From a checkpoint of a small transformer trained on Wikipedia.
Architecture: rotary positions, no biases in attention or MLP, tied embeddings, capped logits.
Training: a variant of SOAP for these matrices, 967M tokens, 3689 steps.
Each number is 128 + 32 x the weight over its row's rms, rounded and kept within 0 to 255. Layers, rows and columns count from 0. Numbers have three digits each. The size before them is the row's rms in percent of the matrix's.

# layer 6 MLP gate, 1024x384, rms 0.0664, rows 120-136, columns 256-383
099:104123108136160098152068195139133170183158166121155168079208098090083125182125170126083106119047098153185172173076149093199084103161199140112093063140134131128130178113156082097108140158176081088133164124102106118120105132127088092155131142077142127145162199109137105078136134101184099143142082152134111133093147053130177146165106109159153127170089160076158163122158151131085109151191
100:179138095128160173167154094085175119071085192098161137096148118103155122126122110141139166120141155140180167108125112150129124129134074122164100136101145125130151180045108113118139120119162129125133057109097159109215099087085143061121122191099153092084199095115151096113125085091097164095107132116170139140082100153134155166137138126107107098090165121136136160144103087111121102117135
104:111173140111150117085072099095166106157141080159151133071175157103115113095123098048138115148167168154097132114120104105105102128129135121158104162150150073088160125194121116108136066192142110178096158124143130083180108104137074136175122199131152154067167128190135087108131104137155088140119166116160144146139099125090104141094106114143133123095071171128120073124112090128122110116112
101:063146126106121172083087089107153114140101165145152142063130131194067108117176138137154076108127123136134160110146111106142103145152109151109143186074167083050149153046105104143114103112126164144194144124070161126212126133124074116113147072136155182149124131143067111099146123143169092168135133158129121143165144200156142097164096105070122146142145085102126093128079108064080130094207
099:092128151115135129147117125161124121152185139069146165168062122114150101046130132143107135096125097074105135128152162149099167119099111105100163113117161154172132152112194146143091072119124145091122076118101134072127102123200190115156128129103174128132100142136121135066158116164156096137120135173126100101090151093185143118137081160151173131118131071175150133154184204059067123183094
100:092060178130148152145121156095123125144116159110120112128121140136110102138156145130081127164100071107100121164101195131186138106098111149172168135145138116136142133163105180138098004117130096177111173157127166119101105130117148155087190122082102136134130159122104124110184145161136122135136162117122148084093090157115148110111127127169187129114170163084132164127137158152172150100159
101:155186153091181154108110121115128084158149100111082138148149177123119145083138119181145171117120150097138128148132160129212141162102116130119102167135177119171097127138156165092103125096142238125144159128109099127132114154165119096115076114059120170157089138108152183134142087118122162113104058143156102094126123114191119162172108133178120131101166116142160087034097090149141131136149
100:171114142144144098138129142089127139146164154116088138135153152108129158107085170137113147118174068107110094155170145166117111174138107186189089072098126097137159082124133134200135173134150102108123124111111169149115083111094138033171100174107163108133125117107154170144123057173094142155144140071062095119082143160224166117125127117101081069121098139152145120205156179098115110074116
097:127076104154085092120155099169133144155124195126169112090096141121135088159168165137069106109093110110154130142105087098116143106161110176131138107096180107104133136149080146064098146134113137068130137172098099119111100098130093196107073109085152125027092143166116206175176121135130141173074092142139150150092145162164146157098133137100160079112094134142192122129139087155182189126060
098:121174125068135114129140146116089154196190054072046071115156142178147085150100166110061150148149149097124108104127116081133135080144134093120119135123106128111112072180122066146148098101124173135091101075130105112121115150122115140123155138127050149126118106170106138194162108153117217139136147087139093101163101105142170133196132040106127164148201155134080129088175121035101204117100
099:149132151206126085110098124131128138128147145063088136102170136190110144104080159116124141130143126117129168162133117155107107067172118122132183105196152102087089141103157168199078108117047107146075142123198140142161133156126137147095084099140087133123205132164145126071179128116128150076181195097094121139134137161156121132133080105157132134128108144140099166153110063127087133157188
108:163125140130104120078073127107161155028123163129074168070150158126135136147094138122111088125171173146179101104086100113175143136162147148102138146183116160147152114083148129126158175147131131170131086174142159108128113176176131152108125160112156141080135120075105126139140168169132051179083092093095152160110113134073202147166114103191132170116108162060151124143137068155162139116114
097:187095180136059118100146066142128166101128137107074161123122122136098071077099129162161134094146145184073141096146150139151146101155117146109111074112148135155112169117130073196123071156120105183107158124061156107117099138128090103161165118092130135153135128175122163093177160130124180066153095111065087117207106106120110090178136183160155100098139158122091148111118116097156140127142
107:154145104118120195085103031075162184176141087140063156130120146144133109169152063148085104103169137152119101088137179184087155129130114123115082161114104157128154083111100138164127155140131105174155154106110215114097160141092155097123196112103103096168097151184127148126140117123150148112098145088126156113112181084073102132129092150124116128154110161123143153081140127158162164126113
097:110130112177122122168153122096131162071111166078124116189163135126091119137158104134092145149195207167183144086164140137125122152137074112128129055125117138165138127076115205162181131117098186149121152153163155120149098107096144140123118112103126130115135155186103159103149094113110098164112107128062149123125122122125124088157105163105081145140113167185099140116074116129107143117141
100:175180120139144136153127185144165143066139150095159057137169081167140155101095107118125132182124133104129095098124151140146186157131176163098131068148111151146140145102109132115133137101067131088145153102126097084131095222145135145168146134143113204121130065142074088128110117176147154075113133037142114121118115097145169149142046150147145149148127139120094109062167113132132119108189
101:162142085107140162167123133130169119119124144108118107160157149163117127112167143147161173089130113095117075110100101081142126115167198143178128099121159111171141111060119138116141117145129174123135147182100150123142106078122128092105179153096194129131160147122180124147110113124144192144135153098166169129172146087163154073157038161116124108163090120130142069093125101131127124167087
# layer 6 MLP up, 1024x384, rms 0.0706, rows 120-136, columns 256-383
102:149122111136118085161093136133084108173115082188124173119120111071109130183121134160196145161190063052122141137121115119139107107140161103075119100186106113106099111145177130099110108175145163118120137125101149133101162127192135060192156157160112149159128113126123099126101123142186069088135088180143120132138104102135117153093198141168134141192160201127131117140099159112150169152116
098:196090144160039085139099113069107089110118102119087142085175167100116168121167089114070147102116110108160120128121118107134114139110104133168106097107108159047136145123161085156138176140137133124089124113083128113121148145159148143159147115160166082138115101100154162112087105145118210119115161188141155133122081108145105104125156128133154160111112125190099175144166135159129064124119
095:134087166136170133116192072177144081112107156077121133125075205100148156094115136171118038127144109161094125121156178085097165125087145129142090093108168110112148143126098098110123129096135097105097097136131105123126174115136156119039158115146118097155104176077182091168116075107145142221159129169137148041178119126105132083178107077119135130110112082191136088126099083084097068099155
102:149119120113155153144152115136178070087122085124096154127101077173109142156161126092093075059130154133078104085094138138127119113142095090105128112123157128104128132055164140091128123143147115141114163082092107144101159102138066186184137100134130127082139147098142093153119109150225133239153180136140150134137139147118096119107072145084174127115153073111121149133151119045183114100135
098:167099088106114117146126045124106141108104121166129131106138084157117127188142127128195164176123115110120103152157124151110137180129188147142088120136088142141083069151118105135164171139168140096131189134112084150115152119114118119169105098137095150158128061141115117101196133122114207114159096100119115201121104116091126167098126075092163158118118099053098119163129169179138177096123
107:129111142125213150093137102108141172160118122118102177179127133128099136103115137113159173140086106140084143185095147169145109113097169188134166124094124113129162081126144099119088090145113073077069118115182159125148122099136191126127162147126078144140165130113120169168200180097167116150119131140131143182125089126177157154132129089139128107097170136095109097105186160130140160113139
103:165163157091110110179131075144137134148176093136146105146115119092128119126166083106097133064100097177138093103140152116105114114110148086114153101131069111118174157209059165154079140144147159126127112182068141165142117166114130120122185154104132105102134119108160146165148159161144123095137071174144153120130105106120108158091089134102134072186097148149165176160082072122173143139183
098:119115129184088159101122189119067078088135144148114143144186133034149117125128127172131094089110122175144117106177086072103146090176105135159178088164171092091083145150155101156123129121152191096136090096091085169139134122180160156180059139097159112137095097114112113136131129094150155088203231129144167155133100115108118138138140158138191148145146138106164153115078160143095125131142
096:115127085096145202127210138154182090108156058113134134169158111085072110149137074104120144113118147085058152081079189116167148133151154122073130112159099119181105109100158070179179079096091125088116118157150123091081134142138136090135113089116170049178180139143135128084106128166054109115137123086164107136127148109060164114125170157109078184076134134156122080162146113100122074069116
102:141161113112154091177143122120155122079103130195125152164203145151129094078168121118120191117142138116177057098157222083131141104144073112108139102158114175123110070113133114138181159154172157130167122104077137097130146205155106132086143183127128131110089121130171145133198144093129081180075173111165156110137128086178120102119175150117078161090125107036133125149108138128156147133103
100:147181133183142130134152059050188144126116138118151175103251064094129126174151141129144157113140134158163082142173084142183134184123146159112115110161054124143066123088180215094156127172066122090162104081166164168133164111188157172094153149102112114132095139097098108098111155165113134105137143152099150063138090140128134110077105116161110132141147200175098127120124136145093169145129
104:109114176106189121151160104079090123100101110164148124099095132114172142111052141091097148157077127107157145159144136104130143158098114146163130119127072132131155117174208202126095086125146157114118177136150138119124086120102145099129081126132153170175100086154089085149095104135061111122106162129134111086184191134128124144125088130105231083102168173130088137101081105119132169173195
098:126106124153156173140135149092115083099079050134105124071088050115187119053158100160165105136077089160127090101075135142107083088150145151079146153076068082098127154124137124095138176131126128145139128118066083092083121175078157170145196127116166134176095170115138114115122149184173164097160128133130085132184090093076159160128187159151130196143087167128102112105096162162124148148143
110:124148077119130166064130124085142163181133046149093093170121083115168127157172054151133111114169086141160156183156139131139092123130095161132145106105115175142128119129130150117181162122134122169099132106077132189141119159123125064098167107177097064119105105115151131163165129138088112138140123122103117100170054140108162126112109120122118177090113110132104084122072137170125215110122
094:124115138083129164148196116160059157145113143141116136117101094134170183126122101099153146142065119086151113149142166158115148103168168178104125166095170064138056077107180140181114124196086109155127139104140132150140161173151097138150090084109130108131141103143167151118132109116129147193129121146128119065143147080098113166140126128144107109115111174123158166042116115127141132126143
099:167103116095089180163114187184168095143097111055076149126151125155161128140107157150159132106159127150087089140156127115115164153168107151097141079142191158171102084116136128142133191145114079074138148159141152100164138145122094096128143148169126165160142153088110185157152102086178151108163138097075137165170152108061134110136110157172154196103125165140128150149066118096136108107118
104:088182114152134101118129119085118172078099168109124102177097161107143120137113165130097096175156084144146176134157155153135060184118148194089091179152119124070134154125110124155142137081140181114136078100106109126154129201158125108141077129121133097083106063137127126134212105144140154143094148090138118083123126103107106141105128113114181168161144110118090139152135082152113088096159
# layer 6 MLP down (transposed), 1024x384, rms 0.103, rows 120-136, columns 256-383
100:089150103132072128172131107146125103163112138175091101105144094087142146129108139106177117067112076118095091115163105113150162155098139090114140123101180153151127197192071148113151150115114122135128107131164188126163191103144142122118120055150121151076124103137124133119109040132145180156109110136128160139107172122170112076196099121121130124093120131104143137159083052161099112164102
100:082164150210128174124117171129128117149091169119145116142164131139135081161123114134144099155127154124112147075138149239120131127107132113120128118106123149072163189175170123099112079113102133144140133119102192139080178116137115124106185062141105098081123189101122117106108115132133102085132177162144138128141183124098064173091100159088154133102109107106135111111080158092176135084114
097:129079093125146119115182098123120087119079125175179100118153148140129118084136170174149120061151103117185151135116142158136169138095125124092142121095138146170076164103104176108148180185109172150123136158130055163122167173110113077154070108130103118143124137146112186104171119105130115118105131134103122119113120185117165102118109105113115175095162111116075106053107132125138119151134
097:085086124167139099079095120177116091151128120108108104133173175074119148122111124072196101096142179143119120100136121135148112126127147189107152141120135144079134128088118099126165168108139145125117106113172135132151137167108154119118103081189117097156082132108128068107154108150091186131095100124102163124145135134126100159121152142113133098139100090126100172115132158150061107106096
094:187103077101129076136144119070166105132102117120160111130093085106168069069108118146095103094158161134095130077124098096065106061115150122086135087146127170156113156074137123130120102111158119111105093120128099138177061138149085057133119085091149097099121191153140113151124117158142042117150101104128121109095117106139120191145176159071102102144103138165182119134148163156153135056126
110:126146116155134132061117120163128088137161146107119078095108084151161186203163063142135223161152124108129113159119156134171105125082089121121121093119157185116146188151123211100091088194134098115131144093121136120136102115111139119078072095115114193148144162104139157161131122122160148123159156119175154078071138124126152089144110134108128103131168144144109091174143092164137174120176
103:113079123145160143119148103143122098087179150111151120105096110155147188155141135157175077119145096104109191131106132156093183140099164167101137083171175100130147169142135068099172141088148097128072122067077136098146093117199134137088147103136177147079136131077134120107144126187181080128160093121104122111120129110113183115123109120105112082135068153116096125099115112150150087079098
095:109102094117143127125137044140227106174109093085077096136165086208109102149076137118150141078103126163111097156112141128115084101118119154163106139097133185164185122149101124118128104196212156144143151142095097163104146099147057202090161140123129094124172146169133183117150137106220113113176145132176136134132155085089123126123142136089112159112038088160157118122115144111116132135135
099:112106148155094135156112153110119114127140176127132087148118176122122137141113148154103097110117086165168137112108104147122134121164084146152176109123164109109128196076160106155085163117059118088125117130140097116041082127162128163115075198101057143172120100132171152099200156166163066109162151161066146110115123158191160107125153155156178122137077076092126178115135108177092143202013
101:066139141148108129096148110106146104081187038115118150144174110150145176131113114110100133136129153108119118096111114130112107110111140103147112134137090111097128148152119082080107125024087089082055116129125084149124162198202172158135123094125147083121125135135103077166098125104122141160165121142154130128132087101130074211131090123092142135117159116085076078150210143101135169111123
099:134091140125093084124116158150108122135120127121093063148155146133113115137109129124086080141066129074130157083081180112117187126120109113073063159213134138152160197099077107206086068133148090111091147116178127128123169164133071103143106173117110158112176127143144145105095141084123139136084165069133107177084126064123144093108136109101110151128116112107159092086104118159125083118166
104:119161095099130128146157136084168079154116090118175172081162100080159104153074103167127095098123087192166113102106147178124146135121152097148146158135090172154080159080071150180119097123106125191130135134162156136154111151142183143168124151155144055158151126062102121101101115121176130155163164132147094146146103094096155109162114164161135132093120117132112120120128169034124111154090
099:145077077094123129160170097154086159155085116165113149099100171091130156167139142185159081215115169117129078198119118129210093122114102091141080142074044128167089155148147123169125140125162122150122085116137124122124153163170132105154095158166128170135124181071137124135195111089121148187093127087096088119136092132149174119104084128110138112114163089119098104116112122187131126175072
101:158122127131136138179126076075126134210058175141154106153160113119126166167141156146160183163124178148182135154160091111135114103109179157146163110128129157115075133136169106117134108109111104094078094126106084140132084104186123092146178171124096123192139121157131113186143131167170156066140172087141153166132133110069152184165124157059176169101194056142100151099185131080135132149109
096:092163076143117071170162133085128155126139193098089179082110151116091146095157135131079053125128140123115141141111152120140179173164099181094069088140124157129165119123128163139158143085120124158064165118101145139161174186125119109143188127051152152109183072119119105124124143089195141162086150116067135168087155174118098114145094111179181149148112145138128104084080181144155132128111
101:134175134164111145128164135128103152098109169096192092108131147119169176097054091124078087107099134146141118123103130131113123118136157124120118129193107081132120104029179125186056175123130100138151117106119144129174113102108109099130114200130178103065037147174086083157161169132099076151138075069182141139103118172140130111155119112168169151114117212154141128120118123145153104156116
105:167146091130088137114159122157154072158080119160115117130074156139149115133094104139152102149140055125087169150116130158110130125122121150182140121135165194178158183174077162098155112142092104181100112156145135174135119073145064152073152094163084133156140118117166132165100155174177131132186162140115130162117096098096095173168121086134129128135110150166142081102129091111125132179127